From a checkpoint of a small transformer trained on Wikipedia.
Architecture: rotary positions, no biases in attention or MLP, untied embeddings.
Training: a variant of Muon for these matrices, 112M tokens.
Each number is 128 + 32 x the weight over the matrix's rms, rounded and kept within 0 to 255. Layers, rows and columns count from 0. Numbers have three digits each.

# layer 3 MLP gate, 320x128, rms 0.166, rows 240-290, columns 0-127
090110086126137119147132180179110151139130104136107167094088090115159160092106126099108130156135116140109117132166167176136174117136107140151151082121123168149113161065141090101132113181082106143120166164155145103158108053140095177131165134098168141098128164161084194123071115144160039111119093102148086181186118136134118123163133094104117161088090117115187111198140054142158117098144
117102146044098081151167137166120132093144129147111119041183108122143155206123057107133122162134160090132051149152167135052183079096119103161086157168139145139131126143105066107096164155095127123148137085072183114153106132128116169137123123114118142145106144133168136165134118120127088090174126127087134132065092121099127119096198105177056096127054113074146102110092103148086072137173
136132099126111172174078085109101134085184125172132177096111132108112103147148117120082153098127096149114051149103122197085124119146219156082195229135103066121122156115101143171099146199164060151108180113177127115115109141124115176157184140136155154123128142178071112117148115106086122095170146110102163148127113138134139104144172145121110159117127110154114198078164064097133125101158
094100184111129094104156066090155077155146132155118133133103075156125128122150150123119177158160156179154179135107165081136121118140112180158136110103186110136132157051135189169112109163130127200149094144176100094161121109156164096176141125142161167191139099112134096160157156167108141130184148079148157148123072082150155160148155144121139158057142130103102134122118145132170158169123
168112138098169060065174148184182168125095194183085150040124121081177130100165128108146128057108181137131110096101136128154130169093174139157103129108145143117152172070104155103077102187150124099130139095127127078114153160150154080165093120127166131106105082131123161118136161114156083183186184173128098132123140124181106138087137125128139068136130129154156121126130106184121121169124
104112163062132154164149091114190148144151143153185140146208159154114143127089162100169175135143104160130143074187138166118094086102145134177140117155132158162115190168135171155166112155080129128116104102133166174135137119078115161107059125148164165108090066111082134110119134147091122138103109130126113136134078135160170153087114138135101130104224120137191117087132075146101159108112
125101131117159115119111127108148166063171129173131175149161140138111141075097139171144177155117114093153114189111146163155166071114093165201122125170067165159138140162163132103095139186110045162126156147138131193129096131074071156109077131119144081122089102103093162076101131111165159123120154181112117079164115140104083166101187111144120198091147095159135113134106057129118055056193
114079125114138051104106083070134101099127153066165053096133099116138149170116124136178107131121136113139172177114123158132155138167112117126154118176138127159146127150129093101165129153130113098115142140124139132121130166105091167159032128170142160174125212100161180145114119136129129112121144124126115164082172145111154149161132161109120149156138109177191110121126153141087139123103
129193149088135146143145173093128139118168156148144080147167112113115169106063161119131112118153221161125140171165054152129085078198129110153168078133131150065141122141092126066117048134132137121100133116118106174130083150086126122172113135151067166128128153134140094089128100121103150141123104140103104111146194089144156144160078059114154132169097141185139160096151104113180185138116
161120137144111136159136077185170066118118134144112154068150119133149108142124126066129157158118100118143113156177183136095104148185174180138116126142142107108134149115148105149140173142122122133161138171134191074139128162110139131094076129135108144144174080089108153122142130136115096086108141109120153130090107135162119126156132148138142153108113122122089171131126152128117190111166
096131169107046132112133136162141126083176101145067134155130122104116139104121120107118150177111065134156143136164138125080178097115138134181082211156147125149116128121152150112062100121137113134201159166108106114191099154161150142140158127135082135142148172128134158191128148164128152142130117082133117066119082134092130139145157158151142114084120118097099180095104128163148073128129
116152134191094112088167121194079088128139158150110096130113108128107117110103140100160119139121074203146154134040118150060132046131167077164130096058119108079068128107130108062112111193112084138101091136048128164132077080126142098157161154097124086135122163151054150063134068189052174115141131177065148176117145164156082161180191099107096076116109082173073125120190153120158131120125
161132139110072099132145104165149137066121138097153144095123100142119153165120080096126150129102121148119142121131104123178121183155130170134072170165147144112196147186126088104113153101079102095107142136123117110162154141090071157145135098117143134143125200142086180084129099147165047137162149164100070102097155048138127147083131082158153100165181069139094121085114128122157099152178
174151164144132152141103070130151080196131085137149159153157100088119144126133155098160090077096095147156093175088176136132100125142110097115118159102157129100134121095135088089154135113163169179076104171145133145161189132145152103110103138113126114110131087102174087111099152137131114119107130084129069120172143076157165111169124163105160148138189112082120145050087100100113134125137
132113091149157153125157122126105155191138110209143093185126048100127163134205072135171179156148109113143157117130146161053136098115130074137114070093100136105151121113130206112136150097094135153123145131104152106136106122094155170113084132147056120120142115119104140132148151181129077110089125211078157125158130084121150123129121131141113072140085135175072149066084143160133160136134
149146170089091125136111186137112155180124129113127135140149119148138179125131095127143077186161151117083090089123165112147088153142127126167155107092070119162129073140193118103141188101050146111118103107125139114120154185081103177131206101135095102155160139090166102150117148131105148092124112112144163053156137106132095147077143160164144115179144151144090083083127119122157125138115
082138191168059131109164123141085124109133150157124162166188118087146146160163145153095130117128124126139106098085142119069104119164120155102191177100095094099091128125152133150121128142097101111138081110153120142135137181114146117060166137145164121137115184144057142141169103085083144121114123143096145094108128132174078177209143085125085129144148063175154123083141127166144177089085
064148177128099121102102141141119166137156139150109120096096122157134136072107120129086148117120073142060174163140096168129150067102098110166114149128101197087141156143094102148130129149127151150105134093148122213125108100130058117181116094094146137170102132096149131160107078104068112135072164079083129105100139149085114121146170117164059126075123119092132133090130130163177105106117
122097131119150162122077161124148163092170123143123171116124138151137157118193134118144137181151139104103189156180111161095095133073124136079117182155104079076146131191141117139099104169074129146074119151147135150188121098090127127164057114116121139145143203093087122130108175161087132111114112122079205093173124100070134139148144161076070137097122103144087128120115064204121129096176
113083190130084130184121144131115145151107179119158128097071123145137090150156153153093129067101158138099194184164130158114108129162116165116177117147069154121112151112133129159169122183159153112141163149171107161108082110081127163155081096087100097087111127104086131162119116157186123121126161094137169150158158169146183148116172085154163147105170110147166141129147122075151137112165
113115131126190123143149120131140171167108123139146078085115101127102167163121113121187096054094153117158140101188156140140159218115142140180109161195102176184139129130195125138136106126173187136104142183145167136145085159075146140127132070096112125078117149112167116148116166160166064150133139110124184111168134112131127116131143135079168106132130158141163092087110123157133115105133
115123158134093137131100123191120069175108176141121120133158159067157162090126096099139104125125109129147126149149136114083126153116070109166127136084140062175176179154123095094185146133121154137142086170194180120149142197102120116065088122097167107085127097149115121173125175127065083162134126160070115105094077099062084095129206132134145147142192112140114144109131141117103105028141
067104165110128084144112168103108162112112130172141147183173098092153123162093088167104118155170113122180131176147065066157079134097128148154167098165125107109156089103158153123198166071108155146073191106076113207120104073121072186200117161129086110140146137124147133116118119160114130167067118152109085065114178161096088097147107108107134133167105093168159139149164187142163067112104
159121148152142112127090099101183148164101186188195118163149204133076075133132167127106103143111162164050114141128123139189122078051107140137137145131128097194118114135142100125113093127071154133084119075179144131095108082137165128184112142105176195149165107164057139063118129166142092099136103115093113142119139111117145127072098160132138122153134180099125076216144167097131132127150
107158116162121142155126133110183160149122115192112140152109133139120138122095180121131122136120184093105124174153107142114131170096154082117164128140147105122144160132157141076118117131059117098141077107172089172120108044087097202108117125119102184170135133130079098142119123185140138130178185100155112139117199172157116112106155064130140136121129104143112085095094099111104161089160
143129113078130113165104105115132180126151137148142150194150065117144066111158157133135153174082153104133134156117088162099101138147099161188113130148106122056177116075137081106137085169127113107149140123132139121161126070125074135194181109113130133115136145127123120123156109105053098195137148099071174142153129161194068121094111138158184125077132087112084107129162168107106125144217
023132132099128095120132128097138128150156078197172100122091115131102103167107114137152089077140112159130155125132128147127032161118194166153146085155117110154128156145157085106142154166119142150146068086138124158119122154127135093096094182137154140220160099090164134122145199140096176110090160174121153122149103094105100102134089101159074143197140178189194182156092166120117111160124
088133148135136127153162153118077106121188126180145105100096102112156150126186096110172109086118075117141124110060140140101164159122106139126145157119114101136146069152166133146159108134140125153120126144181195109162120121154128181155124175174062134061118102136113140050181124138161090118167162122157128122138151184165082087119124126133130047156104155173152099184153192124187113115136
169109163058100182192128113120130168130190120136085152145064140160122113161104127139128150125151116135148158129160139159119142092137132198138085084105160126162149226053179087123127151094145132166130145131145130108161150131126078122171160123089070097094146157149072093122132154125161154193243095094117074106169127105095155141172175083127135164148070119110088102138119132112119129103144
144144163132125137140113150143175156104094129121143124147140090097146065130154155181118155157126137149111144133086190162140071095090132214100151148163053167128143166088064141135149127114157112124146197175099070104094152101077169141130132079143099081093100159120090146069161172185142140139128101191099139085172140078088137168144110090135164130051161129107097112200145118115155158134148
135106062123117127104181071127131082151194080082106100097133098109192164086099088099090083052123158123116137100072130164143086167123111122126149123141129121134143145118151130138078112158109137143189138164173171082134146139109154089099108097118133192172148141126185130156135177142146098101107152035165177157099111169090217105130166119142156144136123135130130171127056108138168118202181
132129165122102062170104186139155070117128147139199110122080117120091153153103128104147119141148101164133152123143127190114146103131122120138096098142148104102159115095118089120102132101153076165059084186100105117142119184088143155178090164151160152170122149124156167151128133135153039143150135114131142129199151125089119181185124166131093119065084146139125099210186149094118142111130
127161132125127095097105097196136133116109141084138167131126131088074133126146112174196071105093091148026115110119114148105138146142136115097078062113093159199095120190114106094139145148050080054151173085147142143129141129136147162090164123080109138111136094181132169187107178080137167177132103124143159111114079114059134079203164063139153149095132085083114157145122117191156093132139
096158115129101164128108105156114146067119117151101113131059075136187156100081067124126135123078145111149102128145146102105140097141136131159112140119111095087087164116111082055127097175102113147086204143083123144107094105131106151073121095126114111115099123122098140163130150163140035060146124152073118110182105143103146132150132126203096072141137077150168143182059146154145113120163
110107104108143125078083141134078138045141147093127090140127101117107118201093177150178188033140105109116184121030142118088158138092145083118107108174131098143128182103173117080140121137118105081105165151091144138108110099136116134176108121167163133132085181161204148117094124072088150176071176142110176147097159139060143125096196148039157129131143151192120152075100112078111156130118
111073119121123130098127139116136138102125147073107105139162122094108168154120185166117127132122110112157117140132112086103121098172132106197110224161159104092131075105124092138123158193122126098157122118152117108104124154118150089131155167124145152121084116132143120172186091116143128177073137081189112109081131129131156093136123132152105113127103107214161116175147154100117109080114
121090176113113115105105112165068122137125113116166153117195060127117141159167150141121114119140102168165091144121134138142121108122155104158104103159178164125127131097137147069129148150183135126127187106123099096140063154138165142153164186161180130081146197136181149106179161086138123164105070138169148108132048136114112170160072170138144183143111205115171163243096123119130126143119
127100152146128104110117163118133135084119192157111092119156171168201167131114118122157118169141124137101114118194133152136052130115119130109110142133080168143121109112127123111141100095076130131126150126049107145118158148081127200085111155116080109115125131094154116125121186186103136091138225129153139137127110149159169089130099141154115136106096140123164107122103104125130104108158
127118101129139192160097137113139159180127139138176193075151124141093120164108154114159161130163106153092133198115145150130131157110161130139147160127153121145109120103166183165117161152133104095042107068117122140110132147124129166126083169130137102093060113214103096129124108140098092134125189154138097105097170150219125157112052142170135135177075181099194139137128090122136116125089
075161111154193087082044096088088116165118127134131112117129119127114125116140116171149103200074130169174229148091157091139074090087111140121176116139104118138089096092098086135137139126175123161093158071117126127113154117213144144143114168115105142096140122162151120137168162148183137176130060109105102088142140127152139165117118178121066142098069137031155112124125088126147151086078
148119174109135128145162177079139159149116097070107149079100096088151094166093130142123235177165176118116109120167140130094126124134034104123124140121129079131128144085158100176154190123137134158111105073161137094186121084100195179125122098094087117164154223142170103075101103052153083117101109170113124164108128130108088148108134109127153170158117098176073134154121131065139105151111
109114086151120106121138055201189118158103164164134108111126174167148114097169189168136092148071109157157111089131185106125060171090136109184201157109109142105171091135156148094160147122135175137197120146163151101081102163150130112136111097128110113107127093128104138131152163139159143161102116088125165129180086113077147160178153090114171171095160153090114158151166087135104182132116
107212112159181156141092196131113131129159093131079084139065116158155116097088140100169098096091145134164183197111158123068096132115199138106118137114108127080136055081142077064171144091190160149089134180121071171136040151151123115137121132077172131121146162125150112096150069171117107116144119151151148130139149119132090152131105098141146106123091079151138147142125133170203144183122
105213121139129195153143135143119128184121123139184162147127125103105114133104136114126062140141089085120089104118135109076149107120136159169203107104102153153105147121089111082180110136138086064121188123120116119107108105102165116126103086100110146079175092151145095101145127100128166123136172140080119131088145102109098171111118183142127140097078162105152116174112171138136173097132
134110127159180135141135110100139087130070152091113102074123056130113106167137150140115119101143168156160155132142139121143166113134147119113155107089124063157102150165129131115159142111104118093092142127127178101200086127149134122095100164154214162165144087178157120124129135101132096133103115205152137121148108102123167107104153152150150167131177177149163142147144162137080133121092
129123165098139180125131163049160174095139126122111136127155143113180100036139103180137095150181129131173168113109095131117122098104143102168194116175159099172187118116101101134115175133075083150057100126117165140148102082095165150152123133123153129155120118086169138129136119132160172145128065146128116119113148138152067140104094153206137200140110096170171167117158165116134142157091
151165106127111140104162093161160057127187131132109118152060203091107089174142103175125164056156090152136108126147168139104121132114090206181070144118131124127090087140098125107159147162112125123124071124114128120127126155129139134109086116147128124083143136127088103162101203182118109105151131132092134150110118053125187147085121154191171066106133142132146114085173101139145125094115
139110155179205174105120153177089080137165118116129117175107113134191170126126200182154123116134123119075172147154116124177129127065154093162143141070086124165116177082119136054184100124169071154119124194131140099194110107091081117136114188146117105138159102121096131143107111097143139131114116107175179079152161167105219129126153113103191126156124121119082099108094112110107068117167
113194125141122128180078177197085124113096126120151120180112110120157091163123113116173167165147175094085162182146129109091106190150124124093100156114075139124182181140201150154176179124129164097115159104142100164107102097102059147092151120108107131140151163113163124131096125188094153078111138168134131157100068136166117160110099068124193126108137079134167129097118141155137062106183
163132100088100095097149075158136095162098105098126108081118116117131126137199103159144147098116148129082127126140174123082102107122152141080160171116150153147117165143151151072175153130195152118130154081086175158190105083150155116117067143162140195140130077192147186116148114144133136148174159167098124108174133121119102074126179123115133123194167130141102106162109111129105116152139
166127144129131119069152099109125147162104132149101137149050115104119139130097115164097125106111099098112147116160088135195085180109100190176100112048188149138123162129117102167164129109108147093179140148150159089134095110123155100158124060161187193110160105073162102149057123136144053117131134075113120137155133154135171129120108198150165158134146143087091130103143170130123139184194